python train.py --num_key_value_heads=3 --hidden_act="swiglu" --rope_theta=50600.0 --qk_norm=true --tie_word_embeddings=false --init_std_down=0.063 --learning_rate=0.0125 --weight_decay=0.043 --lr_head=0.00697 --max_grad_norm=1.0 --decay_shape="linear" --train_tokens=126500000 --dataset="wikipedia_en"
Each number is 128 + 24 x the weight over its row's rms, rounded and kept within 0 to 255. Layers, rows and columns count from 0. The size above them is the row's rms in percent of the matrix's.

# layer 5 attention query, 96x96, rms 0.147, rows 0-31, columns 0-47
size [ 98 117 109 114 109  93  96 117  68 148  89  94  93  82 100  86  86  92  94  84  90  97  85  88  84 100  93  95  95  93  96  92]
[[160 171 139 198 127 115 112 117 131 128 132 109  63  94 125 138 191 131 132 126 124 136 114 173 116 147 164 134 142  97 120 100 140 127 133 170 119 122 117 113 128 115 109 132 125 176 131 153]
 [196 173 167 101 133 114 129 169 113 112 103 125 129 108 106  93 174  89 145 110  97 162 152 129 142 162 111 130 134 121 117 123 167 116 115 120 119 149 144 141 156 177 155 175 106 135 107 124]
 [ 93 115 116  53 114 153 174 154 138 124  85 159 206 158 157 121 118 134 148 129 124 130 156 121 166 123 150 138 116 161 157 170 127 162 127 138 168  92 119 101 127 104 147 130 115 114 116 125]
 [ 56 103  69 168 113 160 118  84 103 160 120 157  84 136 130 130  71 143 133 161 148 122 121 118 110 117 114 105 117 161 133 107 109 141 134 137 121  91 110 137 114  79 131 110 141 119 158 112]
 [ 52 126 119  68 121 201 156 120 105 129  93 163 144 156 140 145  95 135 148 155 143 121 108 117 131 129 135 100 124 145 126 135 103 128  99 105 120 117 113 127  94 119 162 116 143  91 139 101]
 [141 114 182 170 158  94 121 144 126  95 176 141 103 156  78 114 162 164 150 156 107 126 108 126  91 150  96  79 137 121 135  96 174 130 145 119 153 185 119 144 120 153 146 144 104 130 107 128]
 [135 108  99 162 142  82 120  93 136  98 135 165  58 134  91 132 116 147 169 141 131 155 123 129 152 136 127 121 117 152 159 125 179 101 166 101 137  71 126 139 114 139 157 122 145 109 105 161]
 [130 121 169 116 132 143 140 133 105 144  96 104 124 157 138 157 120 133 174 152  81 113 102 108 115 133  85 134 123 129  92 121 138 113 124 148 141 169 144 148  89 156 155 171 122 151 106 145]
 [159 173 141 179 116  73  85 149 118 150 132 119 113  88 148  94 137  89 141 110 155 101 126 151 130 148 104 128 157 116 176 136 127 109 165 139 121 139 131  88 145 157 113  88 100 137 122 114]
 [102 130  87  74  91 156 129 134 135 160  98 113 182 120 159 134 104 136 121  99 155 118 165 121 181 121 170 169 123 101 140 147 114 116 108 133 140  99 112 126 151  89 133 105 115 126 150 118]
 [110  78 169 104 148 132 144 108 110 179 124 126 193 123 120 155  96 111 124 114 131 153 132  87 128 132 137 136 102 126 126 126 121 126 113 133 160 167 188 122 145 135 107 118 129 140 112 169]
 [186 132 108 151 108 103 119 105 166 113 132 140 100  90 120 112 134 135 119 150 131 118 191 122 138 119 136 145 143 108 143 142  91 114 178 145 179  82 127 140 160 144 108  86 127  91 139 127]
 [118 171 115 106 146 113  65 159 136 126 130 152 122 130 148 148 117 167 178 140 106 156 122 161 118 156 154 107 113 156 111 153  95 144 119 138  99 121 123 104 167 113 144 121  99  98  81 136]
 [ 96 143 105 129  60 126 130  99 153  91 151 142 170  86 128 116 122 122 126  99 123 154 112 103  78 121 142 157 151 107 160 128 128 111 102 169 146 132 153 109 110 151 135 154 135 166 123 136]
 [139 127 106 114 162 136 120 104 172 184 124 168 104 122  95 112  85 103 128 167 131 123 160 113 101 152 108 116 108 160  96 124 121 103 120  68 159 133 124 124 105 113 119 129 157 115 148 112]
 [ 70 166 126 139 144 132 177 139 132 127  95 149 165 110 153 159 169 138 113 166 174 183 153 134 117 131 167 179 115 132 134 137 141 139  99 101 125 153 165 151 119  93 164 143 136  91 134 117]
 [ 96 141  95 141 148  95  89  89 103 127 124 111  95 122 129 161 122 133 134 141 142 106 142 159 144  84 161 125 131 144 140 117 147  99 142 140 136 158 116 124  88  95 155 121 109 178 125 113]
 [129 104 124 144 154 152 127 104 115 109  85  71 129 130 143 120  81 113 127 130 158 127 133 135 135 154 118 150  83  83 121 108 152 158 103 131 140 121  78 134 114 145  95  64 147 147 158 137]
 [153 115  90 169 156  81 130 187 125 127 175 156 106 141 143 136 183 110 128 109 120 127 153  98 122 105 131 103  81  80 127 115  97 124 126 140 127 113 110 129 124 126 120 137 157 161 104 134]
 [123 139 139  93 116 119 161  69 167 122 142 130 158 137 132 126 115 109 189 139 128 165 119 110 152 146 147 125  98 109 190 130 143 151 115 158 135 142 144 114 154 113 136 125 147 159 149 136]
 [110 117  90 171 103 170 123 102 136  94 145 158 145 139 119 127  85 162 123 139 150 151 144 133 128 148 158 107 122 119 149 181 131 130 136 113 105 141 176 114 152 161 180 126 139 111 126 112]
 [ 90  96 158 144 152 172 114 111 145 152 129 160 107  96 120 120 161 129 140 152 123 137 131 121 102 118  85 102 133 120 124 111  99 151 133 176  98 106  78 136 132  61 126 130 118  94 134 184]
 [117 139 111 117 104 131 110 138 142 115 160 119 114 125 107 151  86 117 133 127 158 117 115 143 136 106 138 111 135 124  81 141 164 147 176 137 145 179 138 156 112 106 110 137 128 116 130 157]
 [ 87 160 134 117 122  82 175 136 110 113  99 146  89  94 140 157 105 114 119 145 109 127 111 163 188 139 110 181 141 120 130  90 139 122 113 107 127 110 123 143 161  97 125 100 106 159 108  81]
 [ 96 136 146 176 101 115 137 143 172 142 138 148 133 111 112 177 116  76  77 111 105  98 107  89 169 128 147  99 104 126  88 126 123  88 109 125 127 131 102 119 107 135 150 113 124 173  95 105]
 [170 121 105 130 102 148 113 137 118 169 166 122 118 129 157 116 162 111 143 173 169 136 157 150 116 138 181 119 150 114 160 149 134 141 137 113 136 144 132 164 102 130 182 120 169 134 130 160]
 [ 91  91 160 114 162 101 120  85 173 141  84  97 103 111 154 111 140 149 123 122 149 134 165 108 153  89 136 176 177 115 108 115 111 116 153 140 145 134 156 129 146 169 150 129 127 120 128 143]
 [171 165 106 144 102 130  62 150  89 108 200 147 167 127 162 184  94 169 131 117 146 118 173 142 120 127 111 146 115 105 130 126 131 132 131  96 110 135 131 136 168 110 117 129 113 120 156 130]
 [178 169 167 149 120 188 100 128 107 128  53 152 123 149 113 132 113 169 116 135 135 112  99 112 146 162 142 111 167 120 139  96 168 131 131 150 179 149 144 107  99 117 123 126 114 130 118 153]
 [117 119 135 139 122  73 102 127 135 136 133 119 152 157 103  86 168 144 133 109 129 118 109  97 119 166 144 117 152 102  68 137 140 125 152 171 122 132 131 123 168 100  95 115 161 170 160 123]
 [139 108  84 123 133 116 127 142 147 126 117 134 118 148 123  65 107 107 127 106 110 111 154  71 131 100 118 133 129 160 142 117 146 117 126 150 130  83 112 156 131 143 144 134 126 159 142 109]
 [126 123 109 111 142 123 121 128 173 133 126 118 102 127  98  83 122 144 133 154 122 131 188 129 152 141 163 172 142 148 108 159 134 102 177 159 125 157 107 138 193 158 123 128  83 148 142 124]]
# layer 5 attention key, 96x96, rms 0.152, rows 0-31, columns 0-47
size [ 93 105  85 116  99 106 104 102 124 141  94  97  94  81  91  97  84  96  96 104  95  95  87  87  87  86  87  93  93  98 103  84]
[[ 96 128  92 136  84 162 110 139 140 163 112 133 102 111 157 153 109 135 117 134 196  88 152 104 118 145 114 167 147 134 151 148  98 108 128 121 162  72  90 114 124 122 106  81 109 137 127 134]
 [113 161 167 139 213 108 140 136 156 110 150  79  78 176 137 138 167 126 154 127  72 110 121 137 113 128 107 122 111 126 124 119 123 134 142 142 107 176 103 147 138 144 127 138 113 118 152 105]
 [157 165 111 155 109 124 104  90 139 118 155 116 152 122  89 144 114 100 149 131 147 124 162 126 119 140 147 118 151 114 130 134 103 151 183 126 127 128 126 107 153 159 118 119 125 137 122 116]
 [127  99  95 136  65 120 143 163  84 141 124 175 142  93 149 145  84 128 130 127 142 116 113 134 168 131 157 139 171 109 134 153 113 112  89 123 151 112 144  96 138 119 121 125 137 124 112 149]
 [135 110 124 124  51 117 125 114 130 137 144 122 156  80 171 141 104 152 128 110 168  86 135 107 157 122 143 145 128  97 135 142 108  85 141 119 112 114 145 116 124 154 136 127 137 133 109 141]
 [ 88 161 148 111 185 149 138 135 128 118 140  62 105 129 147 125 164 116 143 147 133 138 131 132 103 116 105 130 140 142  97 113 121 156 125 146  82 175 102 134 114 107 132  99 130  95 152 114]
 [165 132 116 148 107 116 116 155  99 116  80  99 138 136 126 153 181 142 111 132  79 114 115 152 182 122 149 129 129 123 121 133 101 139 151 132 117 142 162 130 157 132 140 111 134 140 132 101]
 [ 72 165 134 153 195 110 159 116 167 112 150  40  94 144 152  91 139 139 130 139 117 131 126 128  87 123  93 126 128 149 135 108 134 127 120 132 116 124 122 119  91 131 108 129 107 123 113  96]
 [126 124 129 117  98 116  99 148 117 143 132 105 111  86 167 127 100 151 110  98 159  96 145 117 172 138 147 146 165 114 136 145  92 125 120 129 138  75 102 105 141 128 105 129 108 116 127 126]
 [145  99  99  76  74 121 113 148 114 116 136 150 174 106 135 134 105 138 136 108 161 107 127 117 159 119 150 136 130 128 161 155 116 132 137 142 119  88 129  91 154 138 110 156 120 130 117 145]
 [121 109 143 139 124  96 139  96 180  95 128 156 159  99 170 112 100 148 136 145 139 123 141 109 133 129 131 137 190  84 145  98 104 121 121 113 120 141 128 138 108 162 148 116 122 128 131  82]
 [166 104 108 134 168 119  95 107 110 147  87 109 103 162 108 138 133 127 136 112 124 123 148 111 125  98 155 110 104 107 136 142 186 115 157 145 128 152 146 114 156  98 166 123 163 145 150 162]
 [137 136  88 162 103 136 122 117 131 161  96 130 151 104 110 129 132 117 140 146 153 128 106 131 126 146  88 132  92 128 177 119 138 146 178 145 123  88  89 133 101 141  56 139 143 121 166 132]
 [137 172 119 102 133 136 157 109  96 119  94 159 125  90 104 138 140 107 125 108 100 118 145  91 116 102 111 103 152 126 146 131 147  98 103 149  92 127 164 113 116 171 126 129 148 150  86 132]
 [149 131 158  93 118 186 137 113 128 115 137 125 120 119 141 148 171 131 142  98 119 128 106 127 100 146 161 122  62  91 150 143 105 145 134 160 136 124 134 169 137 161 128 128  93 137 127 125]
 [120 109 103 106 107 160 128 127  85 169 115 116 143 117 135 104 131 124  88 125 137 114 135  96 130 101 135 121  88 117  98 140 121 113 103 128 116 119  86 105 131 123 162 117 135 147 123 136]
 [138 112 156 107 125 131 154 118 101 118 162 118 145 144 110 144 130  92 138 167 104 158 108 145  67 121  68 114 134 108 107 166 127 147 115 128 127 114 149 121  86 124 134 206 128 137 128 147]
 [118 116 120  97 164 161  96  96 111 166  96 117 167 121 134 136 113 159 113 142 140 142  99 113 105 132 148 140 145 101 121 146 117  83 108 142 141 186 125  75 167 163 131 128 121 136 158 103]
 [172 138  96 106  65  91  98 138 124 105 158 126 160 104  87 107  97 124 160 118 104 125 122 131 149 112 113 150 124 169 119 107 116 144 144  99 145 155 148 153 146  92 167 165 145 149  94 132]
 [130 161 129 110 104 113 121 145 140 108 123 129 148 143 150 107 152  68  84 170 102 129 120 106 116 121 155 112 103 158 142 112 136 134 186 113 134 133 115  92 124 164 107 156 103 107 130  99]
 [147 129 125  55 130  88 152 178 119 125 110 134 184 126 103 100 182 129 119 121 131 129 133 142 130 176 105 113 112 144 133  88 116 145 143  91  85 149 111 108 119 115 122 104 143 117 138 154]
 [166  98 120  88 112 104 151 121 107 133 116 122 171 149 119 130 139 121  92 109 128 170 114 153 170 118 141 136 154 162 111 164 132 104  77 108 120 153 151 110 124 124 163 143 145 101 164 175]
 [166 104 117 136 143  94  97 137 116 114 130 137 154  83 160 141 159  88 108 181 112  68 145 116 160  95 108 128 106 124 150 140 105 131 132 121 154 135 114 136 149  97 134 123 155 117 101 165]
 [103 172 127 170 137 117  80 121 160 135 100 103  75 100 166 134 143  96 105 101 108 111 140 139 135  91 125 136 109 155 129 148  88 167 114  91 170  91 102 137 157 139 149 107 151 147 117 188]
 [137 112 163 149 153 146 138 135  95 113 140 148 123 159  99 141 115 146 129 127  87 140 140 105  85 115  90 109 113 126 166 103 115  97 148 120 123 114 136 174 113  90 112 125 155 143 134 136]
 [116 127 100 122 140 136 159 109 166 112 136 142 118 111 117 145 127  97 195 178 146 157 123 131 108 110 160 122 114 104 129 149 138 102  88 127 112 170 167  93 133  86 149 121 123 150 150  91]
 [106 127 115 116 119 128 105 124 122  84 124 105 135 115  84  92  94  98 150 148 135 113 110  86 170 126 133 103 156 117 138 154 128 153 122 129 126 121 125 115 161 118 173  92 162 122 150 122]
 [118 113 113 111 151 161 152 185 137 127 139 139  80 116 133  96 146 148 184 143 117 132 103 117 146 124 149 152 109 132 127  98 133 137 115 114 134 129  79 147 132 107 145 180 131 114 126 123]
 [113 142 106 133 120 151 125  99 141  74 116 103 128 169 142  96 151 119 119 124 141 129 170 146 106 155 101 156 138 129 133 138  97 133 117 145 126 132 110 141 157 140 141 146 139 104 165 126]
 [155  68 110 155 124 126  97 113 118 140 142  76  93 122 168 168  94 128 102 152 114 141 102 148 147 102 125 142 137 162 180 140  94 124 117 138 120 132  96 117 137 118 137 118 128 137 133 181]
 [ 66 160 126  95 121 161 110 123 161 135 146 102 103 121 137 110 135 138 114 143  89 169 111 128 100 104  99 123 127 166 130 137 119 129 141 133  82 131 149 108 116  92 131 158 118 123 107 112]
 [109 150 184 116 173 107 125  83 119 155 182 100 124 107 161 150 119 119 149 122 137 126 157 159 114 106 134 120 167 136  94 146 120 164 155 137 122  94 157 158 134  85 122 111 144 143 123 110]]